{"head_dim": 64, "vocab_size": 25304, "rope_fraction": 1.0, "bias": "all", "tie_embeddings": false, "init_std_o": 0.0, "init_std_down": 0.0, "beta1": 0.95, "lr_head": 0.00605, "decay_shape": "linear", "final_lr_fraction": 0.05, "batch_tokens": [65536, 131072], "train_tokens": 619400000}
Each number is 500 + 40 x the weight over its row's rms, rounded and kept within 0 to 999. Layers, rows and columns count from 0. Numbers have three digits each. The size before them is the row's rms in percent of the matrix's.

# q: layer 3 attention query, 768x768, rms 0.0747, rows 305-314,369-378,433-442,497-506, columns 640-767
# k: layer 3 attention key, 192x768, rms 0.0717, rows 113-121, columns 640-767
q305 087:446490446517489460479446513452531509476540501521471500499537558504569466505437436525532497485480486502507519464462526499489452468549550544456459476488451481473467563471448522522478452476489426549481455545429502496515482475555489536507518467539457540445494526507462556537457547582518585487467480539445509490505481485535590572516485527532475462568534517497555481517437512511493524469453
q369 118:414532500511451434464566499467451519572552555473467484462479515546487446548459408571445495489471467560477496529480467517493465535488428477510513462494510509494524508526479440516516491503387489428478466514479517523539486572459531461471453490530482417577420430470520502607492547505535531507494425508501503457463541450510502539450495543552517496481495483515398564531492471472496503470540
q433 111:526545555429494432453573520495436545462512465554498470546508556573548465502418486529535542500510484488515526495534506569548550478484563467585462440515438483458499569463500497505557478526468448529476473444516539493491499579504469452468531502461530539591467454482493543498585477510504487536531542528514479557563575487517487512422537578552515520418505574523590464502468490437556492442474
q497 100:470523512462413468516453493444465541540526565431547470541530479528502513535475394446471505533477446503553531511434470521512509513527475525588483526534487495499497468583510560457449473456458474414489450502509529543538447520464526528493527460483418424494450617468470476598609575509576527501466457524457558498550571591570413569523535504511558460464456440464506502473536460448423521506518
k113 104:459508511477540444465559524590448492519489407435514520431448548527451426509503467482507448494536543465558465460527585462516536418503518490499456537497541466487621455541476458480520582549519509428530483474526450469554475462503565546573515495471436476460464500521457500497477506486553491462468548503457567532515494498516459500523515497437556536469444557581475473567524538471505475419462
q306 082:503514542472458508455515521501524420462534538442514439425508466475483487522510491511442472440581430499487452425523496440518485502574466542527604505469459568486538470542576512518501464508557493465498506498597538472482476531482462552519521482524503463554501518390545424507481456489445465555525480535480522462469499515462558488489463565543543472585536438506436510500469471518515440507559
q370 128:493484518455541511569544502525593470540499440504527555452479544523495501494463474514467578474507479513548508487514516448585549581570495510548512434485464507434496539509555476589512491513481509521580454482509532511541470513488439489525491479500497442528530530448561454475462541445576519539513490557484508528455476537442531505531472516454492447462501456523497528511564528522510468496483
q434 105:401505503502457510484528587499475519547590493435437556509535493495507512458553520579450446526454465500537453487564474488534511505479475550478540486481524485501556535485498463557515473490518466442537467572532518559430539528553473478521450498500442458542507504455509530555447580495528623468540428496615479484508554471473511560535465593497523490525468468524513558532526506427525493471450
q498 101:460421540491596443583495505426551573543497522503511525515512484604553511516534557485543566519526484495490524515474436531502598495564578478476527456468518546422497519524497561460491506482462405419519546463567439508529591564492492450476413416485465416513477547470476495535441422482535475552456473455442494502409440475466532534487445441505536469496461467475482481475456514460460501482451
k114 103:530499485422430543579518504487456455487515461434420531488495566518521469470485463535454425496465486504500531514494501553533568558469524467466505495549481532464552521507480490523497517510525570511491506490450550489528528490460389529548465525456483456499480543605440495528537512563581498524526539458503491562515551520540520483484518457440498539555507502488444500468579586483551576495497
q307 083:498500467530526511550468573589452536539468505484506542511468537481439494513486523430515473464438491508480514524575507468510521499481537457498464492430458497455558459462437515525516459504458476485538489537500517521492447525504497511456492459541524459554484542541534469544470470480547468580517500474458498594464439537515460536467421475510481529477515505516533546470513572481522521486602
q371 119:568552581519477496487499580450496464563498408476477543449546487469494515506530539472478430524488491489465468528461552523473519475510500501493521532490491549498548562510451617517586481547495462532552476452503495461460519485451597494491520509515468477465477402576501522507516504564495430486544459555513544534406509502484457491507470541469534504507556520527522461541606487547445538547492
q435 107:516537476559467531544542502543448478510498467486561510542554514562504549499513560474537476542485583512481528472508486568513524420541446426472507508529529479465457449510500494509453509510533440539536517492451564435493489560464576454515501502434516448484549533484485426513544520459538465552525535536549572607483513516528539482541423499516526567517534522470439498497512457459483554504498
q499 109:457523487545487497466431536518406562481483396485401529482561529465502520522570535433524469500432508466524508479475525496516525486498548544476509468474524450527467541512529507468412515517535471547596519564549466421534530520472511564518513488529522529483540471506496487476486526446454530495508485458505536585443548491484556473471436509447494523441490509601509432486477483506556531540534
k115 105:486492526527551458589526464518515495560541546519534490485539515531509524541465481485456518506478409507451472554543449578522476534529485541484561481475476486447471506469572497469489455509462561440569458496429484486498516485545497373519569522510467488570510480474463508450476455518518546537512459536524560510550542451515510477501468491494508532494542507433449493510469447479484553530453
q308 090:514506484469488428420406484504522555431442492411521468476546617498549456528475473464483510563505519554510481500498529525491470493556542514521445505492541521539488505528459411513512482576511409512436566504423501524430520525493468498436480553418487506443453487507556462481496482486494473469534574396548515512571478540482490463428548508490563437506560514474541513537420478515540526574472
q372 120:495528501498497510530454565456597559435490498552462465499490571465511536497485510489535531513524461488522512444575522426561477481544485526523445448463468516437534492570459526553519514548539497479519480493477420474521535521524446503498501481444472507431417563520548513548510524552468516566521551432525499549548473584465399520509496474459511472514518487445486496494443532543542552461524
q436 099:525454496498475497470483558466460500597542442518433543468511503444433548511543552446478477532472484556573580435551495504543540436495494499516530478512534540469563511535475492491467472500508516527505556473486497454507530518516533508471468487511485515465529487541462463568480573494437460548558466501570424427521462478504511533545490463489530509491420568458441457420572467504551557458443
q500 102:418506465484561464535452530532503505476514507476503418508485518513452497545444535470588510489501511552568546455525518499522468535482435576546509506491425537478407414525479506483528536500479470534583532428504510471593517540502491524510506434422446499440426495522546483545498526515493433524500485497468490544505444486463465491476504571485553443495470542492504495525526495496462523511487
k116 106:497543506560509520514541543589471423483492390575485526448486489537551457473459493550507516450572487428485479563526477516509554458451498427476500385503553429444440476502519544526469500515515528491462470587521509517490443502440452479468596476541470507431514535514474587471483463503478549434433536486534507566527500532461452405541506487523466470437435492486512531472493538494491481474495
q309 082:466533463544485475505458472498496546503410509519490503487461466543499550474488513526530554558533490514495554487510448481535465525509468459545514479489466467445510550478465484512460461484511507552557484466482557474480490496500538515449497473435466506442419443490496453528509537426477459507546474545457554510563454516466473500456504522498450573487489473474511556547483463466457585550502
q373 127:489461531478547403528497554560468474498525458482517513534448408490464445474520527542476457517509530481566449496433517527500457536532568422499561501441465517502543542470524556452528464435530467484557517547526591499581551512444488508549504494511514444503463466549464526435408499499481488436555486485600548525499503526481499516536454549440522555512471521535520463454406554539476549491544
q437 108:487441570542487499514515523464472541543530512518480487419517441522506544490418502558522508494507479514494544496483434473512467460546493428506489518513488465470580508429476556515531519502542501442562557520572472408470520556542466485503552429480485495478499476534475545466394491530505494533476535415520508453517407570516438520500556502516485540538536528466435499493408511510464539544516
q501 100:435480517433540422488472528570503522472515488499503503501517455555512485500515583518544510511497454475590461499500461463531524555505520505502550533482464591446495490482497468523541471482471456482483457486498467504562487559516468578481553467498469481519455501497500481506528450505474497463544532465441540477475480471451547559562485489548496519533464461528527484445493536457570480496507
k117 107:500507512515551429546523497528518414488453446489500502514519477509471450569470532532523509558482539487555506472453529522474564439539541494523566476522540527553446515438457539429557509528474398546467435455451536485497527527522577478504478525420467501541561505491464457427464449470486535561532583511459421479530538412486521531527514497538507498528483528476569520427565519487511543463497
q310 085:564463466453511495564464437522442492461528483491466507602489434454497511459494574515432445418517502536516511523497427571507477499529518492461503508579461465520553497467494521469412553502498541393515479544636493475422474493527436485452466490521530535504493525555570436459524505476554471529517512460496505535472501422535524493457484499556513489563481516516520499503445508474404494479438
q374 119:443449531472541521494498569526493483481487517498483463553503480530535533475499474492502487497519532532439523424489492471504543486569551548476530528480505534522552494515502514501491558482403481453512495523556536510489526542529514481578519465556525427476521405475478446467466506490514494514488430459537408516458558503488417518497501462539534440512538563496481495530468562467415529574531
q438 101:493467489505474539466482511511496384495541529530517419489490456513466523453543497451531475556542479540490550550469490516460536536589504528461542563476487562555524549498454540467482457489450508520452438497549527522581525479519523439502514480498497473480489511557501473501445500477534536454519484608492467555541495492462548422449485569509514579522519497604450512463546541486445546578495
q502 104:533506527433478487556486544483483521459432573411527508408506523515515486584414479489553484493541544567539584514423410520469508502514471514441551468500481499476540429519511504485504527496490521378525551487533486561521463444476487444441482486493446493481499545520472525454421504584475533463523517493462431566490486529562463488506524534547476440450556528531537505487503518477486541465511
k118 099:472569489470511536493478518566488542526484552441577524419479453448553466520530508534372558497468505480491540515448452425433512511459507455490461492432477359594518482530498585539584463510487508506483527584507562527509469472454514476542452548475526436485512514545558517516530491514551530513513484500520492473477522529452406487523493477514526568430549508577492529482450456458502503551506
q311 086:483424567495551478505494496514520465518480431488493424473480508487444470495541475533517547411540557587468459495485479505505487437518458509524515555484510481547484543484444485473476547556449455477496466472488440472496478494574418496532473496412543594488453422511580499481493562491485535485454436527489534462501533436495517488486530540497483423521448616549547463520410493512513502516492
q375 124:552445578561493499423531502489480538538532508568477547466557510492535470524459486468544515494421533508527537563454541460472525447482503457448471543478449539453449471513504555467556496472538472493519408438474432510507519566430466471532520454485575538513409492525536590470452526463461502518536474522509518420497554451502541472472509478543508463463476493513548521524431517435556540497441
q439 105:524513505514472555467592529543502539466471488479464531456514483509500620517529506507487460419509538559496529512507519500452573479460484466519539520551461525579434456473494440521575550482465523572549421466465405487466518503536536504500506511471522508502434401490497547492559437456496497487483477485435500484523535457518521503517532553486503507480571461553525475445424507543510500533458
q503 101:493486488523464426434519509450483439543522463562526529501536502420467440517470468527485505523518555561567546467483551446533489513576502467466505462451526511472535491501468498435534483434510470544492555494515537411510508536470529485522573563511462517491478511466506476488514535440428524524489461537573542472458497517476597475513515518542504469475480453631496415525486516497430522532468
k119 103:544515431472450518479492474496523507470535462517430483501537419468514488487445494481499522476525494482513567455626550477553511528520434501457501439560492526516529462522537543498472454537521496454421511503430497470459505539542566465540552488560540519478473528531563505471563494574504446483546487508505507431498561528491524509476528531474503436467474509545520490471519512503477489525509
q312 083:526512415479562587447463462507470504510527519447550532429586494444502448457448450445514529466556476516413498473517423442442476559537598492482518503476519431529491497490526488475513505492513531498545501442484514521476507469491503542501531483493437516536459526493561513528485476490474555521502478502555457456536530515480555473486508499447476560495468482570539502432507450487468499477539
q376 126:502513511485441525462472483551434468480466550505504404538423512460518494488459543464506525577532502511496451508450491553521488444527477472482554452502507461576481517486524439436534492488524499488472550420468527531596510448480424528479544558477473566533594483501496506454625473371507451495443498504594540416480488479560447510471530556486480553483474486527514508529455469511468514497520
q440 105:544542440497511507567545431522500500448484522511515465518537495458531492559505507502506492502479486517518488498444486588500505498476477489527540460503556462570421490483571538430441453441550516527539522532519590532511500465496528509459542472490524509501561497518523461490496478451512512471529507510592550497523460498486457471484518501556627567527480523558490535528459537495415504416509
q504 098:499496463541521486521461487480525534518456573503459456522436587517468579436430487496492555544573501491465486488473513471473475500439456513487523529570465469485505526518467459515503514490493467543512504503500564433520486447529476500442518464470500521489510542454510488533497446458502491503447535543530533453502410480458485497530469536540465497510535552494497483616489525528459467638474
k120 103:464473525450459530491513448509543504469570513512505585472519448510551543531516433493483493533487512476456522498495506475425465498594446499510480419508515406501497578506447447483501482467534487470395530439515428501565488503536534487526455553468472483432487427537506477495513505475422538487509559494446550511437539514518451506561519489515472517533419499471458493467444504446433481591565
q313 087:502491456479511550512458498510469520466433486526497494540483470513486567489542461539582523499469499607472523507542533481532469471433537498498497496456442533476512517493422520513444587450497512492444445490558490453485478520476504450509517531536482561557527467430503455482513504523524504421495528559485483494498449477514569465526472519480490422459494505464549450448524517511583511472468
q377 123:507500399464539426499478505554410417511537487541512471515455518515520579510539488540518413509511486515471528507524500516480497420484516481499511513494588508464444460558461489491487434448602469430489508467522533550486578550417506483524457537549499469473487487461436554436520523508413438423487457480433406478420551503504479504459494469512470506403556456466510532459449485524478550497552
q441 106:488573570446495516487518514511490460560478481494483496465493512526514504439441517465493472512542506523493489525536492527462489551458498468443452546520525419462458413521493540487561473479520484478512517498458501536559537487509466522498524466511525434487524452540484512439435528457551557450558475513463454556505470551543528463484418460512568487419540502517473511469488537570535467524516
q505 105:492505546389511478524517463491478424528498483489569557467436516491517502482492466529460496554447527535494481510491468588450466483481501464535587540499504521451543529537465481469501487474529457506521463486503463540484523530528477523453499475550554551563569459499483543521497522462491533423478487447495524475523480565482490525512444461535515461554542477490501478488458529510459496563501
k121 106:520369519510460433468509447494480461435500507447427521541477492459520524563596511432452470455503515487510453504487527520478452486564484536491548460456555515449552448527527491492479545468508528484501436519579472499517500596479525480469492552520486531558486499497483506435552576420509509456537481481570437472518589518483448511503561533469429458474486512611558515539512470512520488512434
q314 088:469526542472528582508504560521562480447502468459507475506518544487439503465495547547481539559507462508466511511469435504454552541401551561487438489482541460548507460567461463510520421476519493493492471456520512448501551511500462527426497519465411521429499525513463491546515527594542475535512547511476555493496549424478542461451524507498484513498614561549476496452445494496463585449482
q378 122:464600441468514542495490518521468466521445506569421562525490527515468553528520490516461488491469505562456528626488481543530586472518494538416458471487463520441492519557522477487554499474500501425470470483473499463467467490516504503509502556512450536459522490466574479517479546527545537449459466517524552479485505478511470455504464528498514470463542533540498530477450492490522460504518
q442 104:497530522529539547509595562542530459525533433552488531530434453468458588525512502472474525560524512479468570502515438487593535541535565569431503456429540465458551475526412560492490536468555488584609465550512469459484507554557511515501561485513486483487493481543485542494469518478476488562530490532515539420509495486515486484499481525450467464403466556530363556385433446518455538501454
q506 106:486469438494531519469588408538498431447488498521516562441480502520499521458538472519476474604438502480506501537437531488481565478550511532502492507580496538469490454521531399487485520484519506474458437500530504447484514513479611527483444473492457517456558584456411592470494510562447549412540425520485587454501468444475398517543444489484525500415516531476496548533476453586518536492431